From a checkpoint of a small transformer trained on Wikipedia.
Size: width 96, vocabulary 3269.
Architecture: LayerNorm before each block, learned positions, biases, tied embeddings.
Training: a variant of Adam for these matrices, 107M tokens, 6550 steps.
Each number is 500 + 25 x the weight over its row's rms, rounded and kept within 0 to 999. Layers, rows and columns count from 0. Numbers have three digits each. The size before them is the row's rms in percent of the matrix's.

# q: layer 8 attention query, 64x96, rms 0.159, rows 17-31, columns 0-95
# k: layer 8 attention key, 64x96, rms 0.159, rows 17-31, columns 0-95
# v: layer 8 attention value, 64x96, rms 0.153, rows 0-16, columns 0-95
# o: layer 8 attention output (transposed), 64x96, rms 0.149, rows 0-16, columns 0-95
q17 100:507521494499518437488552448477464505495478526486511519492565537486481514507499530482502533489514510468502479536516501520505482475491565498491487508551495458420472495507511496519470508482545517498486474522486512515514538474522485516512523484491520456520510497523476502475516496480497481513
k17 111:522496491515502483504510560486525588497474507501509485495534501467487481493487523531511497492483505492517496481492512518501510493491484516521512474519500512509501498416481505503520487509511506505509485481437464508485483549470477509524476493507505523505460495587540435515497479493507478500
q18 087:505482527510510484473489510481522487516512451461529520507493544509495512477509493526501504534477493458494469514503522510462443494479484483501488528484540506530500491489500498599518558531491520489482504481475539488494475531488469454467485521499474488468521531525482498509508534519493457482
k18 086:517506517493521502497538452490502411517498476476513506531484468523475526494508493482511491522502510458486468479503496481537507472485491466511441486472524476520500455561501494554500510499488509538472530514508503510491519513500504467487479494522519507488542466460494532528527463480486500460
q19 109:526540478522539443497502487512482510551462505533517499488547530506499452485504453482491493469494470511506485459504505534470534444544525473486509499539517468473497550495467495483496491465522492507511492503487503519502491506500496437509538512495478491535498475492516530534480468528500501517
k19 117:493497497512507514503527528475500588515474496490505484498524515485514493496475513501490518490484506491524511496494498502508523506510514492510523478504473498523494521422504486500477490502504487501498480497429498519490510521456458501548510513488484506499477502593552438488518495522496473555
q20 071:508463485499503511484551497463476522458521497479529500571479500488503492483499500458487498508532500505504471505503489498472490479462517498486489525544502451454518497458473524511520517525523518469526479490466533517431453515508528529499528504537476512507503523481457501546506470510508492475
k20 092:532504495477509493509482495498477411488502497496521453527497514499507492518498477496507534512542502521497481542498510509490494477495481496511514509533491534447491513588501504508499522496527510503503511514535520499494494472493513520427508481504522488515496476440465546493485478468506549472
q21 091:488490472524526449533521476452535497528494517525531477473499518502502503508560500532481494483487459487485536494475509487491529522565465535477526507494526497528496471492550490494534501466491483499504509537473499494541471450484536473528479517494518494497508523504547481491532545488509479502
k21 093:473471488538471510499503499513527591532460484492507526497511501501481522479525539509492469486460540499508545451499474471487501521480510507527528502505498511534519487470496488502479463490491504492526479496460472503496517508446529457548486476486502487495479496511537484510541514523499442482
q22 079:448523471491489537534514497502542515546472518510468495516492470517516477475512516470489514527501484503463516467527477503506537507477487493545497494488536468513492454529506560519464499475513500498446468487502493508521486492478512486501468451526539487478517482468465496511524501477549516453
k22 083:450526502480510473508460463494554503519497521463491519499502508483522491501533503503512495522541460521515514453510497532482534500527483508492512504513542500523541528538540494454455512451527463498514515476496520477511467504452526498470527523512540520505508489454498511494490544519469528487
q23 092:480500516501519466545441507518523503532503493530458504464535486514515505493497469467519490517517470545523508496529503508513489505525501519483505465505502492510484534514488554486423475469519530525511467492531455455565513498542504480512482493514485472539511523534503479487523491507496492486
k23 103:451506483508482496506515524524522583525484510478467508493543545489516476500528522508490471505464495514505493472493502497540507517518521518482486470501496492506508523415499464494508485494472492491507469491481461500529522500500487475541480516500469500501503527580541467502529528508494483528
q24 104:529480535490496565461499517539519492514521480519505508511464501514493485473506498535479475492479573488465530466445475528509522531548487482504496480478467530506538484490533482482533528538476468513514535522487503493503485503497479477495480471506491464497456510485531516529474521503460476494
k24 113:519500501504501527477477471502450408482536499517471497501463482524508496494492453474477501518521512513471512483492499461493498511488489481492502510490487482473499493563492518527466539517511500506500503510545553500477478455539501481505512498488510490486508503417484555527485511503517513472
q25 093:446490517513478499494523501473485512479509520486503476505475455492511500567480500516529500504488465484525470524506462517495511501457463511525505540480502512505466517491504533459525478475522522442496526494523476509513509491532538534485512501510507539503551468482510472493506445472543552516
k25 096:471502501495508459532483516515492482497505503503528482501478501498485529507505529518491493487546472526511500560510523497466477490478504544501485520513536539496470523530495482465533450457492498485499499490505489506533516496524556552476528491549517476504537477447439510476480493466475533511
q26 099:492506532526452542493477461471537484482542488496501522512467495510499505500512501508483510498503517509480526530511488420498513513482457502477520499494511501477491441501504516501497466553494483511489474541527510465426499530465500511505515505491449511477505529483488520518560492520489480529
k26 106:513512493507470504502478435491497410490509494495488484489459496515487510482505467490495526515498513524507488535496517503509486490505490495510511498467477512528515507588508504511498534550498514496486522506553514470501508478520497523466484522518518492498499519422483538477462487500481537459
q27 107:515517415501532458474539484515483477499469487497499535514553553491495503519541508490496498451496473447487478500498499561473524467514560485498523512512481476441508497475492490521486519472510488498519498533469507514526504479512486482495531515508530486518489491511526507484486480474503526495
k27 112:501502493513530502507531552469476594503467488480516485504531482471497476499464507520495518493501526491538501483511511515484518498489508504535521487526501497492498525434488505485510488482539499496508501488437483535486498526460472494549505486487504528518469487571507457505487487510510452514
q28 125:549511520512512471499552494470471519533460521453517532508565554510469506485516497512524514483478509495472486502490491528503465461525491479494485487537499461445474497510506469528477518504526545503503476532474510491525523513530480485520497485494496440526536489512485531492505492478477475524
k28 131:534496484514500491500527549462510584498491506509487481514515483479505488485454499531498487509472494486509523465470485510509504495476486502517511468514482494513504509421483495526516499522532505516504499486425490510502488555491479477521460515507532510517494476560535442508508482498502501532
q29 083:445484496486493544525465517522523496507510475452442511492549505516477506526486543474532490517460488527534500507534480480519528503461503504464498486443482550526465506495486503561468516488529473502475510510509462481525509483503540496500473502525495507517516492535488496526505539494483500476
k29 084:512483458470492516490482476534524481523496494471513534501479514521524526465533516505482473498478484477513474434496513535491482509519486508473456486511563515500506512502543470503504495435511498497519525446538526500529514483556521451503498493501495462508542513457469520490490517515504482495
q30 083:536499534473538509492470519507515515539521452513531475468519534483522516472507480514501508507476527520486491503481551512502473507519484483495515460495487489502538511515494484488498482525514516506497502533510525525469525485459472461498491519471495458521486480550460534548542550500482434469
k30 094:532478511494483531501533491510501506506503506494489479509499504498498509504525499466505495509461504522479519439472505462545496499528501481490495500476476474512509468469510520553456559533455498508490480517507520492483496495512487456549450463517479497486483524561551437510540520525495498488
q31 099:512504553467461544515463553520530506514504490488470477489519483519528506463511484516522480538506480521449539458518506495495469515536473495500517481468534507502512452524492497522455481494486528496493464509524514471507466482523523441507452502492519490485498471502503513490529552478521502482
k31 101:469513487488499511513482462531529486490504485523465541490485502491512500507518500467488480500488483494462504425473495502549505507517521507455475535465491479511527525529513504488488560519507454508504511492541519482531515500524521426501444518505506491492560482475479502529524520519491491476
v0 111:427493483536483497565503517503498502521542479513491519491501479466558478513516503505475489516483472476512486522496532519493488500492521501507529508493553509517485467501471503531453496480548482520468480494533473482507498502482470452480519513497573548519481516492513506535508490473525474506
o0 112:580467469517481521468497524488462505454500507493540464502479539504461549510462521523506495476535523508507496492515488498480497497491455514497506502508469522451493482492519501474555491499494497468564541532455472515474503500544514507491468525489478466507499525493521503499510497502518512479
v1 093:498492494546507495463462523506517497525514475461492470504484496476497545502456487527486479453521547525493519508511525494547507486473526508457547488512495500503452514517482488524519459501498482496423522476490481532524552466465493451498523483519495525505509519487513511492510542508506488467
o1 091:521508511496536462518565488507439480460521532532505488513470494461474462505523567498473504513517436464501474479490479458516480504512489510497502495503508490497561512501515497456483494501512489502522513515506495498498480553526496531485490510463541512485534484498482512546472477483483509501
v2 085:510490492540507491522433496478523510486487479498448563517504505509513538508469496494518492460477553474493491479486510479535526461491501466518549455514491495514476513524513506503529530543553519475501551511470473495496476495526530522498487494486494457472491548506473499492515529511489477502
o2 091:494500488484493473494546484526516481493527554502530488523484523528509446540515529487488508543534462510503474523549496502484480476485490506496491514521467512498497524496476514503497494451469481515453475489506529483513461533454448510475536511538511513504546461499468500513462463525511532509
v3 109:463507518483513502500497480533487506500508445471533510491484471514525531491500489534448462521490484488483504519521527481537472517501424523473494469479502521524540534500526536518492540484550521486552512506497481480475469532490471506479520522492513465463494529509480474515537480502459484490
o3 111:503503471514494523526487498484474496468488554498459459511506521498504517521459518481485489460506518509514505490501501526489547491474529486515495523478472517487443492477453502451469499495471490479497499523502494578519529497499554512508482505494521549543473484509515484481476551497529545474
v4 097:462496462490495495541504515473528495496508533550528414489481449471522483475541530543487501526461473507507476473482492505466513523501535492483488503481514491507500500504467539506450476505500493513534490491530482543570524485501504482489477491490519508506483514489526480521534504475525488516
o4 094:506485486530473505454479509523457488493471454500540509472516505490476563474458481494496512486511510499530507502515516486537507502514504498494546459521490507471473496487503492498519563514499500543533512533460517492464521511561486455496484513481457452510500532501538503486469534530493509507
v5 111:459509528521501507496504486568528517476458461464487505495501485558507543498533486518493513490549506490492512490483500463503512518448482520505506466449508504546472482499495557549501489508502496451477509519460472481508504464490498491485495492475526474460506486493493490552499512537503503475
o5 113:513508447520513471487521500479442485435523560507491500506481474479512453497488501554485475455472501491498528541517527541499498506486529502502515494502462505492496501485472454478511503478515489515506509531529515519494505522482519550516521500505502534525453525532499473487481449461521513525
v6 113:573502533479519499504499475468522505479482515457505460488524515509468495452517482522528525522483454453485511495511537525490470518499448523458486478499486502531513527493496503509529513523450507465454547488496512523510507511503528555508452525508477518482501542506467499490480486494493497498
o6 109:434477545492495506472484509505488467524494523541467522501470493472542479482486475484490508493482504561469504481487508508525537520536551453560497523461510505473534514501473509469478525534479476516513474489502508491526527460464488488555523494517499488496477496514512525497507534499475484499
v7 089:458506518507477509487520490543502501508501515505508467496481491523557505507521523504452530475521511529487469493482540475484520513543513517535542490472526506518483456510515545519508456486524503564500508508477485510517516475473478447457555491492542468516500447495499487519510516501517477516
o7 082:538522471529502480517510494497476509505495456490526494530490474494465555483486485522513524474493475481549503547515503515537462467476512536477490464503506506501502500483474460497504482473492506459538527516508482499492496541544526515483481494464488509524484531507550489480478429470516553502
v8 108:561503527485491507462489482471525509484491512532516467499469500492490512472490496519448499487482519478446514513537553533480494492540488489467531502535465479479526525522516507459579477508516504495505527550488513545470489523483517495489497514520461486504480466502492484484521517470467501489
o8 105:479510545488512475533497483526514478553489459485470471528516458478512516501500513467494521508511482556496472503483482485536480509509506482538487483474536537527531536472473538502416499512481509499503489484482483500537488520465476470508485494475532545474540481508519517524467503502500527487
v9 112:468502504507503493532489486479518517533512506527467459503446495503546474460515479535448501546459494475493473493521488491471545511487463502481531444480542487503474486508499498499495466488500521466476512481511511536514525454523506499502510514499553502517507537481517509545548539514496491527
o9 103:503452483511503495470510533512439456425498481543518502494518492493496535499466535474505480472533500517524470526512525515541500539504529470479485506560496520454488507471498510492535522500496469505523498511506484492522509510552451482531483485509484508513495517520486502472441477501504504497
v10 099:504492531484494500557542508503502512438466507503508438477494535522495564493524503497463529557511457474516487499519506506532471516483519494497443496504488497499551511512470506479527491506508504475544458555482529503517500543489517532493474507476504510525498496489493485504476460485500502506
o10 103:522496479516510512480480486485507508540502463475477528486522464483533495496482455518469508457489543558449497496496512527501499488553507462526528473457484517481493510505486526508449574523465503504507523510491507517478521477497486472535508486532519525472466489515552513483527530499500495486
v11 091:457499475479501487516508498518449502520465463485525505517489517505501508499541507504505503506492527483491493503475454461463523487530529505537527506498506513516471427477507562480479472482438495527529493498493520521526512467503476499467524497514506464553505472486551532503486530532523506528
o11 095:520535486513472503503506477488488502486495526520498525502511484511495526487499503508531502500486488475545486514497499495530466439475484526469491471525518505514465496515541460576550520487534505512463507485537497437482476498557539486513452467522482498527508506493494457491499459463513498506
v12 112:480495483506499501526501518540510512513489529548456510498516432529516459502528520527548514456557522546511493472462515461515517511507516510552534461484526516516476481511518526509459481491513515480498495488475464462532499453527509478486511483467520466497491468492502514486508498532506508499
o12 109:524515478510510498478520511496466480475499495471545518511491503536497517509510475521495498480483496436535511552540532524461503500461516511471512492535476479503497481480466422528520470469509494531510501492526526490463494513506508517458536493510458487492523520509514488534469443489504513546
v13 105:491499518552502487493515538506491500486482472469406500502478540518486501511471514534461524466519504497558502465501514530492512494457530506465532525503509490491441461498451509505501500450515464488472506529479502497494531469484524483518500516538498497514500499485501514522463526524514517493
o13 103:523506508472505447479540480500450490434523495520562520525485459464512478483515499521499457533508487488469517550509506489524483493500456500523485495514495478512523483513531521508517504553486494470504529497502501493476468522505436541487501480483530532503520506507483523516535458482499478509
v14 099:523487474495479506518492482496462514524500574565487490501523519528473535478519471536459513511518475484489498498497508517492503503515485464515496528537547495477484531495478435479470490527523537468511456481520486483525517552544510499530527519500492472518506488501493508521483470451501504521
o14 095:494505481515541516479487543519538459503487437496531505517521473504480512499559494497476500503502545514506460509527516494495512500501523486502491489496475523504532492497532531515484516468466496512505526498491506497446501425439475500482483480526486492472462539507518493529534515561501492472
v15 097:517510517481511509470508471511489502506509544521548468505493437485495536489491489493474469537524504570463527534498432462541503508504514523520473505498439498489535512507530497508487514497512503505478480449516511501512533497512465493518504472479469487503500472508503500463563485486482510515
o15 096:449515485544532499525488517483504505539473467463452496482527527507473512506515515479489515463466494436509472460497518519471510500513521496478529496507550471508490520490493502481505501475531517552512515498502522545510524501517573479493477490499553503505480502489485482494444526506476516472
v16 111:480512535523500492491523528528522490457487447464492476499482516510493535534485527493465503468541516533540509489487516500505502506469569505473513512486495499510478481518460563512542482470499444513509508530453514498525521452456510475494501486510505515510476491496519483495477525536500512454
o16 111:531528504491503456486530436478436532478514510478515515500489461465503469478489506534496496486491466478481531531485497504524468483507466507504516467480499476531510493508515493501465517552501518481493521533507513505479490577534486509498505499470546526518531491509501515514511455442507499528